Part of a small language model's weights: width 128.
Each number is 128 + 24 x the weight over its row's rms, rounded and kept within 0 to 255. Layers, rows and columns count from 0. Numbers have three digits each. The size before them is the row's rms in percent of the matrix's.

# up: layer 4 MLP up, 640x128, rms 0.16, rows 435-469, columns 0-127
# down: layer 4 MLP down (transposed), 640x128, rms 0.159, rows 435-469, columns 0-127
# gate: layer 4 MLP gate, 640x128, rms 0.162, rows 436-470, columns 0-127
up435 108:178137095110057106152121125109149123146152111124073144145120090142112134120127129137122122164139162079109114093132126150147153147106125140130155156111158115154120105138107167135134179129133123147086153129127123118148116089155123137162165164182057114113135100134141150095128126134138146098161130128124101130102091121114131128145106116071124135160148119140103111123142090105093159126124
down435 108:140132120129122109132122093128162145120131122164177118168167148173103158136082127091128139119140152162119193138103117179138109119131138048118178143128123159142123132145113117156125123168120127095127120140105129164166095131119134144132129106138119121148126076125077130104102169111134149090145137124121151104152101134143148121129130124159118163173153148115112146120088091125157145113117
gate436 099:135127165130146105103159119137133134141116124137160078069133166138110105120125090143129173112167133136117147163096109136123131102139098081122139129094129156155141161141107117121123149145105165130145132133142122131138082162141136089098148077102171145095157161111120136102121152091178128132091162135146123105112138137139147076130106098094139090150142132110147136138185122130140136090157
up436 099:151115115123141113155112160166103085123130104098102109147123086168097100141123166086111121122108111092114119128130102183128135136177117113097112131127123084133137105132142133171118136150139140154141094128154097116113120133109144111133114150063090114161097134166115111133123133140149133114116117105126089180152111101135128160110131105119133114182128158159120136103180097143150130109189
down436 099:155137122153159126102163091136082139117155137121130142134127074140153118167102174110119151131107154104102101101106153123134125139157104109149156134139118156105073130116142128116134162104165096122136135142089123117157150142126155101085111148135108127118088114124139135138126079076135136082101145123125142156182116110102155153145140159111142088191112126155113169099127097146129137121107
gate437 100:146144144144142102136124124101134153105166120076148132145135148099143108106133174113171117118154116121088126100148148119149128108127154159124134108054127116146131128120078132112109120214127113142115108128098102125166140161063076111154134134139140098135100130136147150111151138120137122143104110121154148091155118096117095109114118130120105109106091145167126134112111092118108086120097
up437 097:134139106176104145120111146141188099130133132130189160125140100089145096119157093125102151120075130138147133110116145140146104128146110113161107118139102141178076115154161174136120156105118098140139135134114134141113131153173122132095133155176128099097165148142132115116126176132114122166130137145153097092126140152106174099115108129152121122113146138094111137156179133118129113124169
down437 096:122155123126069139170161127155131116145093102132110115083133092127124103154129160126106110110115116148107118120114118129123116117155151127132131082118125162099135123091147092145127113157083137171153175136136178096118103180167161124148133107094138126102136160106134138104125130131128147155121117161119067155122169142164152157133163158133136124141114096151155179123127085125160143129150
gate438 084:135158073112128120154140131100124125156098093130116133089123144127099146123105088103123093147155143114150146131139102165138134126133146107158119125116131116089134145159159127130138168128107126142164127153138072141155178150125075132115102146118102124115133147121162146171115121154119104126148165090067110128145144122127173156139183101142099149097105162134166086116097124123095094131138
up438 084:121161119117079137136152141150124091107122128094103124128132109095118168092099121103167094181074153142126122111153102146115094089108124092138136127146133106131108138119119129130150140097143109110123185117149124129129143114129103112166168153122113145115158120128116142139145116145155122134131153117114174148118143134140125130137190094141094099147073186167179093107111149118152107143104
down438 084:182143135106128137128117107165142142125114112133116118120182123112163168138131126115101112117164160153114095138129115130125119154114142140113146122131137123120088111123104124121115101147126150075135107142109148139166129102091135134162141108168137126140123092148162127162093139120142157119119118138087094133092108136145173160193116128172117110113112147174073119122161125083083171176133
gate439 102:155145145163140108136120138144150111185132088134117106089156121120132093127135113142154144113090133116116145108146134094133135126082118148092134108134147072135143162083158131094167145094082101122132133158158137106109149153126152093130106116097153144138164147126127149133117125100127120117095145120122102171177149120132100105128167145158129126167110139052150163138098161130105116111122
up439 099:146120130150126160123120134152118111113144125081116164092128186107149154126138155116132158176135173139144115153122132131143141147114103101129132129124118151121123138102157125156124156155102093117074058141163135125147130131139155082150080137136131106129173134041108149136088124107177099152115113127114103085115104133132098147117128110109133162139161151104133155120122104150123133131126
down439 099:129188157113127135105116171116138176178138150146139109106113088135112123173149099124116120125134158156103155122121108129130093170090164114135120094125155181112122122128130120115112137132138155121114125083099154113099142101107168139131139113157135107119113169126097169130118138126155147117114170141115178103100131138150133123124096096119135155097124154158149061166128144105092147095127
gate440 102:146146112132121124099118143144108158129164112104150123122132118147131115135145091095131113140131145118119083146194104127176187112090125111133158114071116117080102114112137101110144144105096132145112163173122113145123147170161095109106112132103159144152128146066110105098118117067121113132099137149109119127116153178139124119156086103135144125122135153129146137145136100124116119159174
up440 101:132138119090102129106079132145153121114095136150172166162139124133089107129107126147090141122171153092131141093176124120085174108099163128140126128116092113149158128119101127128115142092106137142121152140154144138125143126175115112128106140090139164137093126118137095121133179059138130080106108149147148168107127148133157139132096094111114126137096133138094130112133148161105121080108
down440 102:107089081128101144137096174126138132128125107131112119153151112157138105100107194182140141110154139098146105136179143147097086121101151091130107140115118149162132123141100130082147123158124126134093128141107110166127087121144119087110101113087124147078109194104115108140135124150131089098117117145141096158093095127134139134166128139100123120154114094095117120154125149124115118125128
gate441 101:152145138113147106138143105164077119134066130137069099101105092115135102114088146104129123151134138129115102118088098136130097099121126132082132124120059104127124132120129145100148131133132098081101131132115117148123135167159081118107106141136135130127103137161112144161119121127137112134126168105064171150103125169152105103093152166131117106123103114117135093138153170148139096126126
up441 099:096133089126108110094138139126090155127139129088104153137135119128138122149111112126095138117143152143130140109175129083134096098068148107131116112131112110153102097123149131131088138151136149103119150101141129084129119096107096151221126121121101107104109151120085106124063138129132110119114092107151134149160138127092138158120160127160166123143159147165157135146101167127116139132117
down441 101:109148098129166089132137118121098152150119151100152135145115110128101127080141146148121151117142171115079127123097138121130160122134100155127139152140120142152128165118127133090140156157127107152173108118151162155142080113107119115114129133087128115062112071153116137129121135148141125137122161152059144125096102104119159118173109152118123101143123140147108110095132102107164139188158
gate442 096:116155169123143089143098141154084116111151140141152085153151160145136107121133149101110161139107097155138097116129159121120148138084136132079160149094093132125108100090114123143151171092138152105135169143154098134136117156149120165135160113127140138142091144106172150098101129129127150154124094153170156134138121182131137133120099176142126129132107119166132168111120112141115168153168
up442 096:105104050139109115078136110148116112146105148094160116107108109163119109132158148122119086119114166136151179117147137159147098123110124127150098085156151178133175157109133106078140123110113123109139157105155153121157140132115140121120097099119121111092095129114140108158123136123129122123132127137181140123126127101106119114118083110115136110144055098077118152117132145100104133138140
down442 096:137123137106108061157139146158108105179136167201144130133139128131163150127143138141157127106169109167115142142107158128092107122111152107123097137085118117130136177134133133111135102105139144112143073120130149122109150141080119141131148137111092135140109094147077116117139147133103174140146125127097139168079125154108105131173145089115106124171147117100122128111132131130107147107163
gate443 094:110141106138136121124144158130158128135100126168109117119108155127154112075153102140115117117132111112086094147109120149111126142094173165085106156144150133140132131164145121079134085120094090152087119179091157091122098159161122115115117122098148086179112111116144168113087131124112111140084165156099141136149135115098132114146125124107113152116080158133100126147132121161100119112146
up443 089:138122140170139116147094137107125138101089161093124140112135121116179131134119114147140140122172117116126111135153136109092151147132091110140127096088117098131147118093157116103172146131141134121162090141168146188140067150111133109139149165117114109086137146126139143134124118154148111124088118117140149147158102160110114147166167103100150118152144129137115145139115159126050095092159
down443 091:099120107120167047143099141176123132133123153144101137121143095121121113133197114126125144156131099119131137120145123119124125119162150110091186077105134153152121098126136114101146128118131075157202125130131125154116130135105137077121111104093069157140162123101124147157107124096108148114153155141139135129160129136134110126158154109119155148109138081134122157137120128137135131118114
gate444 088:120120103157095113150141134132153121120096115138121152135124122114128128122168150135130099131152113097111152122119140155120141144148110167138138177112145129184116128112183154138143132151139131056081113169101122091117112136065111134118118142146111102141119111146139144127133130143179115142109137113150098127142092120146055172149150107100106141147153145162132152147165108121139169176100
up444 084:102143152170129120084128134105143097106176165148143098169112109108147130157093153137174127165129131116121080169147148120122171143122160125161141111101143119160121133150175086139108124098144143120135137112119144154118126141134142151111094136190157157103155137115175120114166120136138123095155124152131142175122155124147091128100099154123116131148119133134134115192164138160140137114145
down444 085:119117109105116146176150107120099140138095114141135103108125153168161118086125090081131112145132108092179104167125107093124122121110118147138135111106165144132092108139138152124133079156142165125141154147088135141132136182117140103120142146102105121079133130144117141158150155092157095169185120096127142107161110139163123127162168108112119181132141141112127087117133153142123149149121
gate445 105:142149150093174112172141145110105172149145111141124086120150100143136102123128104100121135129119114149132087164139135134138134093136128118110112108060121119134157140154106113126139080160152140094114106091152101130119144140102126156110122118143139127105132149096105207142115130077077145156098082134129103105112134141105088124117111114141097134169163134101153149150120135105101095127144
up445 106:136133152126121130149139120084107173155144120096137097148128132112110154132092117122101110133146115143152115144145113150154135128115136135165163164132101118170083121139128155134149126182166167095171148113133111092167153134090134134097135114186130111165089124116123113112173138120151139182120106117179113119181126152114139103170143136103158124160129146104136161132162123123132151098156
down445 105:103091141150092161135162138115141169110126127112150107132139117145115138146161134165134112087084115100163120155136126181065108151157116138164090134127141112121135131117140172133142109146090145121126115105190142112097108115124143101125131083143080099096156159115112091154153130133165123133105086149110116108113157144118131145163100140132131129127120140129113142117167162165145087127088
gate446 104:149140126130140066146141128151125131160152149086164151063150119092124078095114123092143144140134096162140122147092127103108141124160152122107124144125125097184107175156151120090101117160143157123112097152092091126140130123156063159165136133083148124112129144127131123122133135115110113138105120170148101114103110140125151125145105147117093105109123139144149098154144108146083120120117
up446 106:126170113121102117102115150100126143123111142148109186138129124143107095189130160124121147158062116154123124116081098116135114182149117110109103115116167103098144121146135156143114179126122115173092081156118104107123117122140110155127118143114103136104122124142155085137146170124123126148149176095147146130082147118085113140083136084117162135111135167141134116121101141134122120148121
down446 107:154116144136178107145129095144164119078155142169128117125215080135097116106118123119114133100118135141113105116134136137119142148129139077145126085106095195126128152093109133112137164131141118133175168123105142143153155126151139124132159141142137128096153080131122113139101093134129187128129159108119112102138132143101142104122114122154123143194127110123137112127118115140086116148138
gate447 101:151129154136156116144116114117075140109142152074097121063127191120144081119124143145128126128127164087106139171130126158100126112063123124149113091115150117066137171130123143151115132127112133127144094150123143131164112141154110154133143128141119182107156132118105140161135151139117141130117153138106125161118137148130130123101127093139126137154061170160149135115131114139083155118118
up447 099:089111107136165124142148140135165129131124139166128143156143132148152159122132122110174120082161110118115103112106153107134160156160154140104159147115120143144109086109107101129118093134094102126130180127093132151093151099088103125111101124116125094100088107163111115149136138145099129118110127126165128094155135159131154164161137111115135161128115131038105174161154131104105132119128
down447 099:090114156149139144117104117154186118110130125133116143141107169108107130146130128130135081123130164103117152124137155133134165068157147085123108127103113102132153115118129114137138104112135120097134114126129088123111091099141145116124076139126136152132153137142150138069065139115099129112118120111160165147148202124123118114103111162147153139149113128122071187131110121125148174109147
gate448 085:144110115109108128105141094140113102138134087175137114110142129109089133109119166124136125173182199139088083131117119117114102179142141122128154106104111122114185104077128141153108118140147159131089173165121093117111126153136132118137111159109146183144107124137124128093127148134149117106109109110134101103078157160171164119143142174131128146129109131159136142139131120133135115150129
up448 084:084132143113118111155079103143139142095164122105148142126119112109147127137107116087150135118113119140127135162136149140125159147091143125160167132109169135148089106127120147149154149108148069140146127086086192096095136117115114125120180131094106135108143113135133130112145161169084135120114103161122130117138065150115112161140130079131110142123157138116151134136168119089161159158141
down448 084:134129121146124137117131081119179093134115125165119133094142146069135107108123141100126122145124151125140121078156111137096163094133076131086155095184127149119172134091107105132103104104130151130087125137148116131159082112160124110129138147152127145141152111152121152173116122083125141136141142128146143081128131107153119155114093174133162173119109104161111100148105117115142147086134
gate449 100:175138136158123098094131160142088148111105140163202125099131157146117097124114117115104054158097138118104114119155145106106167083150119081127154162132132095094131114134122122106158141132169135165082140133126151152164152138127134141151100131163147137130131102143135127111141151106107147146117167123128136169118144132103147106100123119138137136092100130149107101112105115118077101147153
up449 097:163080146149101116138128150105127106104150158139122148088090196135128142100114116116140142110102124092157140123165105164177159115129132143125117158135138108132110130100096122114110152095148091160122125166107097156127127128101149129110148092117096130139182130132120116155157113104108143105144138101111107160133118145137180120153143082103119150158130168150089127114130161120096121106186
down449 097:140146092131149153107136091117156079127099137164101138105134140128141119098113104137102131180138077152165160105138146158115101134137079165162118117137151142119106147133179136113156105106151133131121141098110138133091124114102178132114121148120151119101110138159104129114147135144152170106157084145127080116116150129175085114148105165127124138136134151131139056122154164114106110142138
gate450 100:192122114138100113134143123122124084118121147165160145086119148096125144124134145142119101173140106167122092174126116123137167160114137148180124158119137128115149137136133139139138172103121109129124097102138140091134158171119094140093124142126123084141101138135106144143124136139149145117131085133112137059156155163140153158090129165126111141138115121124140171120113081110079116175151
up450 098:184151129119130113118134147127114130095173131149111174105153170127114126138143094181107151150149103114147098096117103138085121164147125080115071133125122133137149138172138144126120107123119119082164092109182155151124135118089135111130135139150185144148141135145142115151100092125156119140184142122126132111149173125123138134137127149143135110105105132137165127121097132123094113071162
down450 100:124124156097157107139096096108095128100094117084111114117103112127129142119151134118169193157121129125177128133116126115126084131053155146124115152112131116146101144142118146113118106165107157116148108114140144148114106128132134084134080098151116111099111167098150130149124160138099125104113134135157108134116111114123116139080104160095163110155096143140137127137187138104100124187137
gate451 101:170161168130130103122085098096143138147103129119113093098131139108107112128098142106098150130162120108118101164114116153141148117107079146125164132118112171155130136132095145145148153125105142185143085087110155142140169121121126082127148095127124115125146152088136100092127153113151153148131129142146138152142117127142101145129154089110114178098092152141155107153162169160175135105116
up451 097:118131151119112130143158137127098113147125134144116181113132133131134124110109127112155117151165131163081127162111109164106090122105166091100132067167122186138127116107151120113097116178066120153110075160161182149117116115143147153135109124103094160107108107156108159141116140103104145142116116103121128125129150120173182132123122119124138164135117166122123126126136142114171126159131
down451 101:139154109150143154118133116091138077130110157135074101129113159140154140146104142107116150169124131121160089101143132079152123119088127110140132094089140125124158120182129110134112134122165132097081122158132171130114131101101090130099146127119182131139123181149150088098130106133115118139130139109136150159110169129124150093122103155082149163130146121121079132146113134108100121168100
gate452 092:163084120076115127114164119094151097152137139123103131121140123127114077140141130132167117156153143160140103134155153120172139125140112153094109106153108184098176114150110079122158121076143116168125116135150138100159151144125129148123127097110127115137102087123087136138088128144173153109115126138104104105133118125144111094073133144131155127112143119148142171152119112096165133119174
up452 090:125130107123135123146168168095090134182142107135161147132161137088125149128134117114149106107130106125105164136130118105110085147156155097120146123083106147126136129163108073136118079105125153163101170131161107143119147129123155110117144148067174148112146088144127134140133137123114152121130128143123168135119135102099102141087169130131140128090152103149146152125088123061113129097151
down452 092:101168148130141084114129105112090112110153097137170142129108143173141156162161144088171123112098138097096122116119115140091135140135124163123124136143130103110128103136165120159107127118119137110181079117127172122139063121140133156146117133143123118122140105111192164115137101141114099119099144116102135156106138125128139114094121164109093154128122112107081141167141135177159129162105
gate453 109:184167104098141090153134131136100141137081127084120113127134149104140126132150159100134154117136090108128148136130132183077144100124125130081131118110107098162154142133152161128122155100124112131111140175100111157150120149133119105117110118120150128149096156158112189112098080128177121122147119167118113140144160165117121101124116145128109109138096163123115170153152088117152091115128
up453 109:131121133141167137123122130140110130142151127136188102102138136103134171130157144168184136145120133131133140135166126113108110121167122114153138101119090088110154152129145080071120131123133163150115144149132155112144112108143121118097111149167135083153168145122131179132105168119131140107134114136149102165129085109105181113144167142112169116130118076143128148143189110113105130157120
down453 111:114121120102102132103124070111142163142119114134138122117095140132158129085121153125098083109118129117128137137144148154127119099087143130150128100130167158122134121114137167110141099110142143123077108138134171141104124109072107110142135135103128111140090126076124147120158164085136147103190147101122114133106150128102090122137124144160132142152119136156181055129153160113165107125158
gate454 097:139126063051155069140136136145125152139148097138158093123140133135123083125142153138154140089116133130108163176160115101122104180176114113143107126095134122146134135121137106129145151113105157145132131120101131147134159154151123132117107121102127138126147151185119116106131142130132174109124133100113154121150144123165169109089140120091116093145141154112124120152123162163121093139079
up454 096:136134139113129097144099099158158121134120137104092110130130170177102094154122146104145135109145138127089074131109103147109125125139136092134138166104155143112133099147147106168133147081132082124163087076115145116075168128146141116110133120153161101118100107162107100141156135133139167129111146117181112129180105127177121170115105126150139140119118137102122159158139121101099124140133
down454 099:143163114134098137106167103155145128163161087122154120177158144075104112122146108148105125125126108103151151112160113171143141095125138117132121104125132130177099131114103150104109136156153141160136131134140060128120174120162141139118117153116162113114134043128125157161110094096106138132094149152133136122127116138125144130167122098143142129075118083139138152096109128094133115129124
gate455 066:132099120123180169078091129100134093128139121095095187185122119144134129126103119123112139108154134133119128131126115132112047148161140116138120100162132148123151078121097111121095162137112126135121115115172154102106125093110178123130116101149144119148121105160102136146121126123127091122184129117141107097078105115137149187164134124142114120116151098108107136130116141138110112126104
up455 086:137110117119104141153142118130072106126140110104133137125136171145135134131140148097134119143115153112157153163164213127146131105164137119119148113186138132171098105152139134098151083144085142192130127081137126147140119129147125116117136118106139159140124109114141116139057086142132147132125142105089157111155136108147125115095099103092115152148114139166142127109111168111151130155117
down455 089:105134124152169136112144163122150114127127156147136134135108147146113134115075103128148139151120125122067120084118101126120143125132128161109095151166125106096134161109126092172111156132161101106108099146132106096086128111139157125139125144137106087134133142144093120137142171116129140139115146139133075143071128122102171154192145148130172085124129139094088139168120082133133124088131
gate456 102:137131096134107121184106142143140119138116069149149093118112111111141076114147121151108125118102158107142115134117138144143153104142124138113102134124140086156139139147127124122135161118105146138107103104147145151174127126166096137130113099139153127140138128150103160116098146092175164094134117123111099150138117216160111106136117111152089107111073133154116134176097111102079128146159
up456 097:161133128117173112181146109129112122133170126156115097141148132081111097139186116124114130106110133114157114142132159157164130134122117140155105103133118105139130105129130084088114106096067153090130087122153104147125115123147100133148154100164143147155147119134102146137105149125185162125107137126093118141134171154137149075150107109137132149125145131168149147164075108097141150121117
down456 097:131126140111117124135112115134122136169108135120119136143130178128120109103136105139105142087173118142125102117112128138139139101135168174138126162163182125151108095128144103136110187118122139150118162132097144156121162105119111142155117086080106086088132165115127152125118098172134167126138134091154137124064099151144149104153134135130136137131127090116118135155182116097156107070118
gate457 102:121122123129116096127117156157142151135100149138151139116113136141098132159161156126185162114151127122150111126132144100135144126093128144098137124053122116123163150079186103114168124150140129150085110154124135129189123126149142072108127125121163130172154159124104129148121119103159137154133150124158115137112152129137171120085113155153125134150095142126131107166151160134187093133133
up457 106:050130151127136114149118148124147135136117147085118133111107071150105146100119147160128106142109145128105097160093112111136080160146151137139150126129125102126127148102082132113167171135184127116114115125091139147106142147137118130165130148099119137134112118157155122171143136121157132149134124110153168110119085096065125130111132084133127162104134145120145106105144176068147120115140
down457 103:150118102121104126129155146085114119134106142136110166099146140135133105087130176094144158125134148155168075134067162133098115076140134102135122153174124164141131103090116082115134142096121144152141126134141173114105147160153132139170143114122135126130114188129136110108152114118112113143161104108083126100172128153118100126113136183177131122125095152138100118139121108136155126124121
gate458 107:156137167130167090149200149087158143151123147133141105117150085130139128101076121108120111100135118144134136170095145130114131143120144159084153113137120154118091145148085104102134094149138107114121085093140100086117150137101107125105136082156136129131146122135110119118114157153120175123132088094133130123136100117128128125118138118086127110177124129126143156176135141132156140108191
up458 108:166115090109109145141117093166123090105138092102153158175124134193087099123141130110132136170121149132130135141150118126129127165103132114153139155082125104127121112187100127118129159135102116133163112131156117140112122144095118115118169152142117147180107160147070132139167122126101104133074132145102132104129100142075118131144103122142110144149150143118143145128101172101090119108140
down458 107:136091134156159115139159099143124073122174142175167114152126113116131097156138145144102130129143091107100104158123156143136102102145134141100158110093125133116142106111114116113167154110121141152153132145141141117121117124136154118126150122112097089062128133155092130161147129145102120114157141118128082095116123146082183148128130166095089168140116119123189162097118140147157152149117
gate459 099:152126146109097131129153074107118090167152141111158144100121158124171086131103123150122106158104113098101131163108153134102147081153121172164169142098119140097143125124135111113147188120135078136116096152109147171117181151138124177120175108128169131122154147110145149151120098122128124108099072141124133129132115146121132105116150124128129128125142139165162156124120126088139109153121
up459 092:121112097145125141162148109130169083162147114096170145118117124161134153158142143181116126166075095141076151157147112128139127119103116113156153117143136118118096105098162114131142147090137195149131079109080133129160096132146123096159143120161145117139131128066144112132112139141126126110131129133146097136113169097111165145127151119113166116138125096098111145153159131134107131158134
down459 094:140090105185084129113143156206126150074102127124169125132127151092163146138130153085153086117116146132133114102136149123131116113136114135158125110123126126113162166122122119128117155103150106124118131141164159145094146143143122118094140157102077119111138124140124147128130144151133149157156088161096133124161122123121165107130129083118093119156197112140169129134102124127096137096145
gate460 109:139131140144102095164154077119145119076089128138121143119151117112117125152154127167093134122153140115150103150098176122116148178130099163111136146113104143149112129129136142112163115110154131111078082127149122127117107181114132188109131118130139118108140112105125110142102112140157158108109138125145115097135174161120129093097141115151148146150127131151155141190136103124096058104138
up460 108:078107109146167125109128099151106131133180115167153125147102132130129090113133100112141119121177144116136111123123147114126114134118150124153118123081090189113100107112162125117119122146104151135111106062163100118102112137137118091109135086191107131116129106094198109140133145131129127146087157095130131128128146149106136131104128119163113105170142131160159158124090119131145109097146
down460 111:110133132128133143147118103118140116123096121105111153116104148134130126141148141115147162128134113152118104127115136115072143111117099141095124128142154116189113095130131141123147142107168089099069116156100212133137099113148110152125129117115118141124108122115109096145114127129148114077130136128111092143077152153096116115117093105110135140189157084121076114167171114116108152165153
gate461 095:102136122106120101146113125155115180113124160152108176086127118098151129108147123087142136147115191141118166129130125094125163131114154134152159157138133142190144174154145078105109169138093141120137164205111123156163119136160093124134132150135154120111125141146142084143125149086129120122144127182138132120121109139106149137137111112086119118121115153129130089150109137137137100147112
up461 099:134167113112133112125102106140096157137128143122143154152136131115135106101112099150162085118100159134145140125140109137123087212170144119127135129157085155104103113168168192141151140139139127115158131114121168108111147121118129126092079100120113126120095123146137181169149125147110134087165131132132140122125105122171140139136095159133168094111105105111141134139150156138136134101174
down461 095:140145168139113099094094166138141139066137158125171174095133094081133108120113140168102080123134169121103094146124136149131124143192121148089108101137087141150160102123128144126117145127131164143131132127097107115139153107127111138096127124108102123087145149131157152138109112113124146106158155127142155119071145124101129084101129140143134156144138091092128142087147099149147131098119
gate462 097:137117116175153093157135153127151089068123149100129115106111121134167116129102173161127155129124110139083120106143159173140143090119124136127163123143120143117119137192111128142094136173110094149130130138116137104156105139121112077157200135128110138157142124088098110135143173126134129142082162137095115143140120135125133103143130158098156141142151150139110148136145090117130091160155
up462 096:118136131134122126077137144099133093098184156153098083151140140173114156127150110090160131142111123139117124096122100102105104069108115144161093167099130159167108156140133140121125162100135087086125136092129154110163117134125162126115112122142144106139129104131146113107136089123147129092113125123155175149135128138093113144145140125107101106145100075133115154148165144151077134152102
down462 094:169169127155123109147149092170088125132118081111084116097117097119119118114119123100134117164146113113132076206139160142121120156108121124107148102087107137155104185093126122121134145156170124112121152139158141096122113142159123127129127109096116126127140145125109119146142108121123116102155162142093124090092088147195135153126128077120112113112136150130131105148108168107130142121127
gate463 110:184148087131109090131162151150109102146161163101113138108152110101146119124119148116136132162128155075081134127092128134154151129109110134118114138114129129151121181080147126120159120133086147157110113096124139098156098193109119112136105123134089153107130167141072109113116128135090100144098125135121164145143155153130101102120091138096105147172105114150136155127115131129157152103130
up463 112:137106098128086144123155143137128130159117127155109144141156137144100180132173138136088120156129144094132123075113126123171119139099131075129165135095147119117132138131123114130136071101130149146138134098080098123132093183157156112145110090146125130069144135108079132136088147103133102134118124063115166118162154130108097107133120103131155134166102118121113106118154149110126143137124
down463 112:107098142128120123115120100137068168119156140128145159130104127148145126106128100127127126079151133141116109101126139145118139140141090140108119143149071138160107144091156133159110134095135140197101137107117151144094100164106184137142146142153159173155097119156149100125135164140128162161114117135165113123120138131137163131133112135100118086138124156085146125078119130143111059124115
gate464 098:144159074123135109129104099130093131129125087130177076128135144147160129113126103097147088126144168116117129159106131138125139119116104141095134146085131119116114146112092126139153132167148141167117144109127121170182127158092127136096143065129102182146147161103132140119123128129078152122112180175112114109115098150132095123105110155085091137137130153119132166152133128125147115139134
up464 097:142108153192105136154160133097134092125139157145154162102097141065083147140109136177161106130106121143127115147110107153100155184105122153088141154122132115133122116115149099128156147114106137133119127142164125064118115129152122115128120171177132108108086103140138114146147116103145095135138113126159138140138186132102130111138144096139153130107114107170086117133132103096110124140147
down464 099:150112139124113159150159169124111116136113093153124150139093130088094139088109119087139131085070150106148125130122107129160179114105133119110166141127141125088117120116105117099170075114137125136117149161138166140139130143122087135141098141121127109127105067152125129060102140085135140095116077134097133116101094142114139085124144128119131108133142141137120090092113105113124127125171
gate465 108:143169100116158089129145144118100089140124107101129114112153132123137145133140126165152113141123135154103114166142106081111102135147157143102154125095120154180138155131119128138140132138109126135128094060177140147125148197167104136072103101117151072127146138131150106145096108131129121141106135143105123091125163133147111130115111152104107151161130163102124144156122154141110098086091
up465 112:150109131154179121152155116171121107129162143083121117163134117059089119148128079089133109165114114047134128176132097114113128148130157099099130120107121133128130108146123132099163120113110146128128146117134123147107121133158093144121133132173159108149149116142084096155133132132157155153132107147117142111123121129099158153169107121176128130126183107129157081151134118140142130133131
down465 114:126095158169118109104082122133106161118130121129113116089109139096116112108117130124165133140082114130171111161100158130138111101128128119117091141131130153096112125098147147100144101163152106156101104164158134149134109126097115114117108131147143134091167209154137142121120065137104134106117139119160082107110102090087128114114153130101113122156142184105159149121122118116125094102126
gate466 102:146119124137115119171127132150075097141172099161143155127139147113151096123115095132139129162059134138125149111137114129128125110124175118112119120108104102108076162134148148135155117125118132110117142155140111133146089167139144120088117116112135129152114170131091141134118082127149158150137146109092137152157169169140050111149125125155087136113116114112128118130117082122176119093164
up466 101:151133113117117121151151138137166158140097143149121156118105146097118122117124116164141163145128112100123137144059100111128131149160098110141107084136127139100120129142159102133130114154130105117080154150165159175136091140079142123088130092118144098131141124077100118135126161146128154087092090111093116086135118117122134125128114158133133123159082087102161180129130121148128133073138
down466 099:068074185126100169120147173119124104126103146132124135129111147055127081115098143104081113142122087146128158143159140145138147128127116068120126108122141119147120118130157132111133139123149198118168153135115121120147102130149097136123120101133145097132118151096146116110134159125140138134124111144098143137149170134143107073156128131102112131117176084135098147108132097115129143145116
gate467 106:104164146082117105150126112130108139145157101141173137098144125130116119156120167118173126156112150137109111116124132113160120147149101123134131162152118167090154153150097115144172179124113150111119128138111077108147116145137127117158199140143159102146118131114111112154163112111133169142112140171120132097145134150145106118095141132157090103183126151132183126122124141123108093073133
up467 104:092147142121108103161098121153142130129148092133188146099121134133088091094102143116153140137105131117103077098141092146160148116151104098156140097117172129112081124103144117114128115133097109133136152154124118102117134148093122158143106158065136159153120111108133120111100087146157128155126103168160142124083142082139146144135101089147166130090127122118154167140125116131130154158111
down467 106:143075158139121142133162158149123152115136146117107121102091090127129121123134092165106155110113128127067128159108172107089161090130157137154124112104110099117094126095115163092113120135166133167142114116124165147156123127132146114117129128099168144129095072092183134142131122136134148156089165079125089108118135127167106088127104134140133123132121107158142121099123129135114081120136
gate468 111:141129132126130106122132159153177122125128138146138145064143148107172133129146122125137122134154108072090129164102126092139135114170145175149108097108150137130130171164118136094131109106128123139103169159162111152148137150109119106148131111136138101130107165157110129137096190157135155150112122123136153146132089148138124124081155075131126157166130185123168148146113125161128091115120
up468 119:138152131122149102127108138120134135080155139120113124129102123131145156212095123114122154140150091104117143138151134115085154145119094155138081151121123142077125163119112134148097124102101088103119116116135123126100139139162125133130111151112091132149059126113117158137126099135132104175140117108167131187122125135101121107137103161163102121083131082149101135104144138148144162097099
down468 113:141129131149115124127108128108089168137098121122111125136142118090110160139167123158137111108088117129131123110089086119109172158106095126125102149140140145136118094127172118126131147164166090105135100127119125129146122163191120152113114133166148150141091145102133146142117152134166072123138153168154130148155112091099080125123131094143129098087153084115130102111112165092178146141128
gate469 083:134140139135123136130098129178151140140121098165147160154107118089150185129119123133093129078109126162153156151119170118116137119114151137112117145115111107143127159117156142139111104122137143127152085098123150099159144193119130119086074153145167143111094154172146103100115137121146123114147099110139124177124107113135114152115123103170150138134145136129185100100168142161164126125158
up469 085:135156154136136122138101158137153165157115129141139102126106134143129123115114184168128142158147128120135132112142140145125114160153098129144110109140125112125130151124160136110104171123152109114105140127111171142123125113169121121077160107146105170114132112129128180103155100176099111125141142100094152174126101170118110138151126117097195152135065161071146137177139130096112109128113
down469 087:119197137129125081130151119148132101146107082158159118122144139149085124151124104155126101129112103111153115156172075117125088131113122155168127141096140159160181133160139135148107147108095125134107132106142175140149128137120123125176130157130127078123123166147177121146156165094101141146127120085123105107128100117158099106095125120091122116108153134139143147112146129084123112147142
gate470 101:180107154108114102127141138120124123146125128119145129095118112116092155150142173121136096138122109163109101142136118135168132102095117126115113151096145160133139172142127140057105158141105105144103149157079144104123115138137126090132098104070149119118131132107139098114168117084127133173135151128108103088130112128151123109085127159123162133171122129129152130191120181106125103120162